python train.py --vocab_size=8192 --norm_place="pre" --rope_fraction=1.0 --warmup_steps=200
Each number is 50 + 12 x the weight over its row's rms, rounded and kept within 0 to 99. Layers, rows and columns count from 0. The size before them is the row's rms in percent of the matrix's.

# down: layer 7 MLP down (transposed), 640x320, rms 0.0391, rows 421-445, columns 128-191
# up: layer 7 MLP up, 640x320, rms 0.0391, rows 422-445, columns 128-191
down421 090:42 45 29 31 41 42 35 59 42 59 50 63 45 43 53 69 42 43 43 28 45 40 53 17 62 40 43 60 49 63 47 52 68 47 77 58 63 48 52 43 48 39 50 59 67 46 44 47 66 41 67 45 61 45 52 49 37 55 21 49 46 39 56 57
up422 104:50 45 58 30 47 62 61 34 77 60 73 50 38 67 59 38 56 44 59 46 47 53 45 61 65 45 65 42 53 31 41 32 38 44 49 56 56 66 56 58 44 46 52 60 63 56 53 52 67 66 16 32 62 56 43 55 58 59 30 37 61 35 51 62
down422 105:51 57 55 59 59 47 60 60 53 54 44 50 53 35 53 43 44 46 51 64 33 42 49 51 30 46 48 37 72 48 36 71 67 50 50 50 46 27 50 59 76 41 34 46 59 33 57 40 66 35 73 56 36 55 43 15 42 38 65 61 31 48 51 48
up423 103:56 51 56 49 43 51 44 45 52 66 39 66 60 45 58 52 69 59 48 42 57 37 43 45 38 57 28 40 56 49 68 51 55 50 58 48 38 30 53 51 66 28 25 55 56 46 45 42 38 50 60 38 41 37 65 35 66 49 66 58 26 53 47 30
down423 109:52 53 68 53 57 57 25 64 40 57 67 45 30 58 40 51 65 65 56 39 46 52 40 60 60 42 68 80 65 27 70 52 23 24 46 53 50 83 44 64 73 42 29 42 67 55 40 45 60 39 40 45 42 26 44 51 37 53 35 40 62 43 54 51
up424 104:68 53 61 42 48 55 59 42 50 26 40 36 69 33 43 43 30 36 43 44 50 51 46 80 45 43 41 44 28 50 70 18 66 55 51 51 58 49 52 56 46 46 38 60 64 38 46 26 52 54 64 44 53 37 54 44 54 47 36 59 49 71 50 48
down424 110:65 38 61 55 31 55 57 65 53 71 59 43 63 57 61 39 31 54 47 59 32 50 56 41 18 53 73 69 57 71 40 59 61 45 58 56 58 33 46 31 45 43 59 50 56 65 47 46 66 77 51 49 55 54 42 45 43 54 51 79 49 57 39 41
up425 099:57 60 46 65 39 42 43 56 54 59 53 46 53 45 44 63 66 58 50 53 78 48 56 61 51 55 46 65 59 70 61 71 69 55 68 55 38 27 36 56 64 42 66 48 59 57 54 60 25 61 42 40 45 50 71 50 81 40 52 41 40 79 63 41
down425 094:46 45 34 26 66 48 65 41 37 55 39 34 54 46 51 37 28 38 45 50 29 55 49 41 48 37 56 32 56 54 45 36 53 37 43 51 57 72 46 57 39 53 41 43 47 30 47 46 53 49 55 43 39 48 35 33 47 46 52 63 50 44 48 49
up426 091:48 43 50 54 37 53 66 44 51 60 55 65 50 58 34 44 33 35 35 46 28 56 61 32 52 52 48 37 52 49 54 46 64 45 56 38 42 44 37 53 52 31 54 52 74 42 47 47 53 51 52 71 48 51 35 37 43 46 75 44 77 63 20 48
down426 095:30 58 61 52 55 30 41 59 50 43 40 50 53 64 52 39 55 66 55 41 72 50 35 48 57 48 38 48 46 59 26 73 53 44 52 55 49 49 79 28 54 44 47 57 42 53 56 62 54 47 57 37 54 63 64 59 47 51 26 65 44 48 59 60
up427 111:37 50 44 46 63 49 65 60 38 54 45 60 61 47 71 60 37 67 58 64 59 44 44 77 48 49 43 32 54 28 51 47 58 73 38 55 59 55 59 55 59 53 63 72 25 52 45 84 47 47 47 50 61 35 43 54 46 65 47 40 39 36 44 50
down427 099:69 41 64 37 50 67 39 30 53 36 46 65 32 53 58 47 49 31 27 62 62 52 44 71 47 70 33 49 42 55 60 34 65 56 58 28 16 46 50 37 43 55 57 48 54 44 39 26 50 45 46 38 40 50 76 57 52 62 58 61 62 39 78 63
up428 092:42 36 42 47 62 63 67 82 26 52 54 36 36 57 47 63 52 62 58 37 45 47 57 49 45 60 56 61 20 50 59 71 39 60 31 63 32 68 54 49 62 38 58 56 54 43 22 52 70 52 48 53 32 36 43 52 72 25 66 64 52 47 46 71
down428 098:51 71 57 45 38 32 49 27 60 70 26 42 74 48 47 51 65 37 44 42 39 60 55 50 42 47 39 60 73 40 38 30 44 38 47 55 55 47 44 53 65 21 35 35 49 53 72 19 34 53 55 54 38 77 41 55 50 70 35 57 56 53 42 37
up429 099:71 46 47 52 54 69 47 45 47 57 63 47 64 49 40 56 45 34 48 65 52 46 56 47 48 42 52 56 42 55 87 62 37 30 44 54 51 41 71 51 39 33 38 46 42 49 47 54 41 33 54 38 40 43 44 56 56 51 47 55 27 63 50 57
down429 097:50 50 35 60 55 49 60 37 57 46 53 37 54 34 69 48 46 55 46 46 33 51 56 69 50 44 61 20 44 62 47 36 53 53 57 43 60 56 72 48 54 36 61 55 31 69 60 48 66 76 50 47 59 65 51 76 46 62 70 47 41 25 48 59
up430 094:61 58 47 21 57 39 50 50 41 65 53 63 55 50 51 36 54 64 46 40 69 37 54 70 43 57 35 43 47 40 48 62 58 42 89 65 48 63 40 47 16 50 61 33 66 59 64 36 40 48 32 44 47 38 82 52 60 71 64 39 36 43 55 55
down430 098:46 50 53 57 37 56 44 52 50 39 54 39 59 57 46 35 45 40 39 44 43 54 46 43 51 40 45 58 58 71 48 27 34 51 16 50 63 47 52 61 49 40 55 56 40 38 40 51 38 34 50 47 31 48 20 59 49 39 61 65 65 60 45 40
up431 100:57 33 55 56 52 45 62 55 42 35 58 26 35 30 39 57 79 48 33 29 44 69 60 28 49 39 36 41 47 36 52 41 39 64 44 36 39 47 59 51 48 30 40 33 62 59 46 46 44 61 71 65 27 37 42 49 49 59 55 38 67 64 50 59
down431 100:22 47 36 54 54 46 60 53 52 53 52 64 47 64 45 38 37 61 45 59 36 47 41 64 41 52 50 46 53 55 44 34 43 47 61 61 62 62 60 69 56 46 61 49 46 55 48 51 74 54 36 32 82 43 53 33 45 56 55 52 34 63 54 38
up432 098:44 48 39 32 54 35 39 61 40 55 44 57 40 56 26 46 45 43 43 21 22 57 49 39 40 37 45 44 59 33 37 44 53 33 49 40 65 76 58 55 49 64 67 47 56 65 47 55 71 63 33 39 58 43 43 53 62 65 37 60 62 53 50 57
down432 092:34 52 56 54 44 47 54 40 56 48 50 58 66 41 57 44 55 62 45 65 61 69 31 46 46 54 43 38 50 64 65 62 48 55 46 58 41 16 44 31 58 45 67 47 38 31 47 43 48 48 61 49 57 41 46 65 41 29 47 46 23 46 60 53
up433 086:60 55 47 35 39 61 62 58 54 62 33 47 36 58 30 59 52 47 62 61 35 43 52 56 68 44 51 60 59 62 66 50 69 38 29 42 63 63 36 61 48 52 35 26 62 62 53 36 61 50 28 48 34 41 55 53 56 46 45 50 61 51 47 45
down433 090:44 50 66 53 67 73 45 39 54 42 55 54 51 35 53 69 66 55 52 57 49 40 53 49 47 63 38 67 47 32 28 61 37 38 70 67 53 50 60 40 46 44 65 71 32 42 52 69 37 48 74 69 60 59 50 52 53 63 64 38 20 52 52 68
up434 105:44 54 55 41 67 28 56 37 49 46 43 41 39 59 58 45 50 48 47 58 45 41 58 59 56 58 50 63 53 37 59 52 54 62 43 74 68 77 44 32 41 52 45 29 62 45 42 36 53 47 41 44 44 45 46 63 63 71 65 28 48 59 46 65
down434 097:45 53 54 78 49 72 45 57 59 50 57 41 56 45 46 55 60 72 42 49 33 56 46 30 42 53 53 36 39 53 54 49 61 33 54 52 62 22 48 65 73 38 56 68 28 43 59 60 48 46 49 61 64 35 45 41 61 33 35 59 48 24 51 22
up435 098:52 54 53 37 41 42 40 60 86 62 42 46 61 56 51 38 46 38 45 42 29 41 46 52 37 73 50 57 57 44 46 48 58 77 54 55 47 32 41 39 43 40 35 52 47 32 64 60 54 36 32 64 48 48 57 58 44 50 66 56 56 54 68 60
down435 098:39 55 46 42 43 64 56 50 46 38 63 41 32 73 63 48 49 63 37 52 51 55 51 44 59 32 56 57 44 43 39 65 41 31 39 54 63 49 78 65 54 69 58 40 64 50 65 56 42 43 73 58 38 55 59 54 83 46 37 51 52 58 30 31
up436 105:42 51 53 54 45 61 25 35 47 47 45 47 54 51 39 44 55 57 65 45 60 56 59 62 63 44 67 38 56 40 41 57 51 43 46 44 52 28 71 41 54 47 38 57 58 69 54 34 45 42 69 85 44 69 42 81 75 67 48 77 66 32 68 53
down436 106:41 48 65 56 57 46 54 26 58 64 50 31 64 71 57 55 55 44 56 66 43 46 56 40 34 66 43 61 53 48 43 69 32 70 60 27 30 82 36 53 60 65 46 52 36 56 46 70 44 43 60 45 59 55 65 16 63 51 55 36 27 51 23 32
up437 108:42 51 45 50 48 55 40 57 59 57 35 43 51 42 53 56 53 63 40 61 53 54 47 37 52 41 40 46 52 38 41 61 59 41 54 43 62 60 57 45 53 65 36 67 58 43 58 62 42 48 40 70 51 72 64 36 63 65 74 66 59 53 39 64
down437 110:60 44 77 47 60 44 47 40 44 46 68 43 43 54 50 48 42 33 57 53 47 43 51 80 37 52 51 58 53 63 63 39 42 59 53 32 43 36 26 61 44 32 62 36 43 56 25 26 39 53 39 43 47 30 30 65 57 41 34 42 47 62 65 23
up438 102:20 45 38 73 39 53 26 62 70 53 50 44 74 55 59 36 38 52 53 52 50 48 44 49 35 56 23 40 71 44 59 51 54 30 53 43 44 41 67 52 52 58 62 37 39 29 45 41 41 34 43 32 45 25 54 63 70 30 49 59 55 60 57 49
down438 102:57 41 46 45 44 40 66 66 44 61 40 55 39 54 60 45 52 42 26 82 21 47 45 46 43 64 61 52 40 43 53 48 59 45 46 66 30 60 44 68 63 59 35 69 39 84 63 61 67 70 68 58 38 44 56 29 56 48 42 31 57 47 70 64
up439 093:43 46 62 38 34 46 44 47 64 69 50 70 47 62 56 20 20 50 48 50 28 42 57 43 63 42 55 45 50 36 73 64 54 40 55 62 58 70 51 38 48 45 46 47 70 50 27 42 67 63 63 65 39 38 41 62 67 55 57 32 31 73 55 65
down439 092:47 52 33 45 55 52 52 55 41 29 51 57 51 40 43 75 55 55 65 56 60 64 50 54 39 54 42 52 63 32 46 51 40 66 53 56 51 57 60 54 42 52 43 49 52 66 61 42 34 46 43 32 35 49 50 32 59 63 41 47 57 34 35 55
up440 102:50 55 47 79 55 43 50 56 40 65 41 60 51 48 41 71 64 61 57 30 47 54 29 35 38 57 39 32 60 11 37 46 52 60 47 28 54 47 44 60 44 39 56 54 48 39 49 35 51 56 48 52 66 49 42 54 61 38 44 56 82 58 59 47
down440 104:54 42 53 34 45 34 45 50 54 25 63 58 49 60 27 64 56 39 46 24 77 50 49 60 55 51 52 51 67 51 56 53 39 65 76 57 48 38 36 41 52 63 51 52 56 31 57 50 35 48 61 57 61 38 32 65 68 64 52 37 58 63 63 58
up441 103:30 71 63 58 48 49 45 41 53 41 35 44 58 42 47 62 37 52 37 59 36 42 42 49 49 44 24 75 55 52 46 54 59 42 58 29 75 49 77 59 50 48 69 60 47 46 34 32 50 45 58 35 49 53 47 38 64 31 69 57 59 51 54 67
down441 114:44 45 49 52 43 74 66 41 46 73 57 57 48 34 43 34 69 57 65 22 59 59 43 54 54 51 55 61 42 45 57 62 59 39 40 64 31 50 26 47 54 59 34 56 55 50 53 45 39 49 56 67 51 61 54 54 31 53 41 50 42 40 55 50
up442 095:45 48 66 26 43 65 65 42 56 29 44 62 46 56 53 53 64 72 27 58 36 60 65 37 53 51 53 68 49 66 44 71 39 40 45 42 53 45 65 56 43 14 41 51 49 38 71 57 45 38 55 48 49 37 62 58 66 47 40 39 54 44 47 53
down442 104:51 48 37 65 49 56 39 56 47 53 36 58 51 40 53 51 38 47 51 50 56 40 44 54 68 44 52 59 42 36 44 33 44 66 67 66 42 34 44 44 51 62 49 76 40 39 53 43 47 47 51 52 52 51 45 46 49 34 33 99 51 71 53 45
up443 100:52 51 48 37 66 22 38 44 70 55 28 41 51 34 20 46 56 57 68 40 32 44 53 40 43 42 51 47 56 60 53 53 63 34 54 50 46 57 35 41 73 51 57 51 27 78 64 51 55 63 36 66 35 40 53 51 48 59 51 46 49 45 66 56
down443 104:62 48 60 53 62 71 39 66 37 45 34 32 55 56 56 60 49 53 34 55 57 56 43 43 42 53 34 58 59 47 59 54 67 53 76 47 55 41 57 42 39 35 51 61 61 70 55 48 47 44 53 17 68 58 51 51 72 65 50 53 76 60 17 49
up444 100:48 59 46 56 39 34 65 48 51 43 46 33 45 59 70 66 43 44 42 31 42 38 62 47 24 49 27 72 49 40 44 66 72 63 59 69 58 55 43 54 70 84 38 46 61 67 46 43 19 53 28 40 53 34 60 20 54 53 61 55 36 52 22 48
down444 114:76 69 57 51 75 50 66 40 74 62 46 47 39 53 69 51 74 45 63 46 73 35 43 56 56 74 77 24 56 58 54 51 51 54 23 46 48 43 36 45 47 49 55 69 28 23 52 55 39 49 34 72 49 44 56 70 51 58 54 44 65 46 48 63
up445 095:42 64 56 50 32 55 54 89 61 58 44 52 66 44 50 59 56 40 56 68 61 51 37 63 41 43 50 43 35 38 42 48 56 38 22 37 57 25 49 59 48 63 58 55 67 59 41 47 57 75 24 48 51 55 56 48 38 46 38 61 52 50 55 51
down445 086:41 52 51 62 62 46 68 48 60 50 52 51 47 56 59 59 53 54 32 23 45 55 56 55 53 52 73 47 52 62 37 43 44 32 57 69 40 45 71 24 54 41 41 51 44 59 50 48 45 54 67 29 69 42 45 48 54 59 54 62 27 46 43 51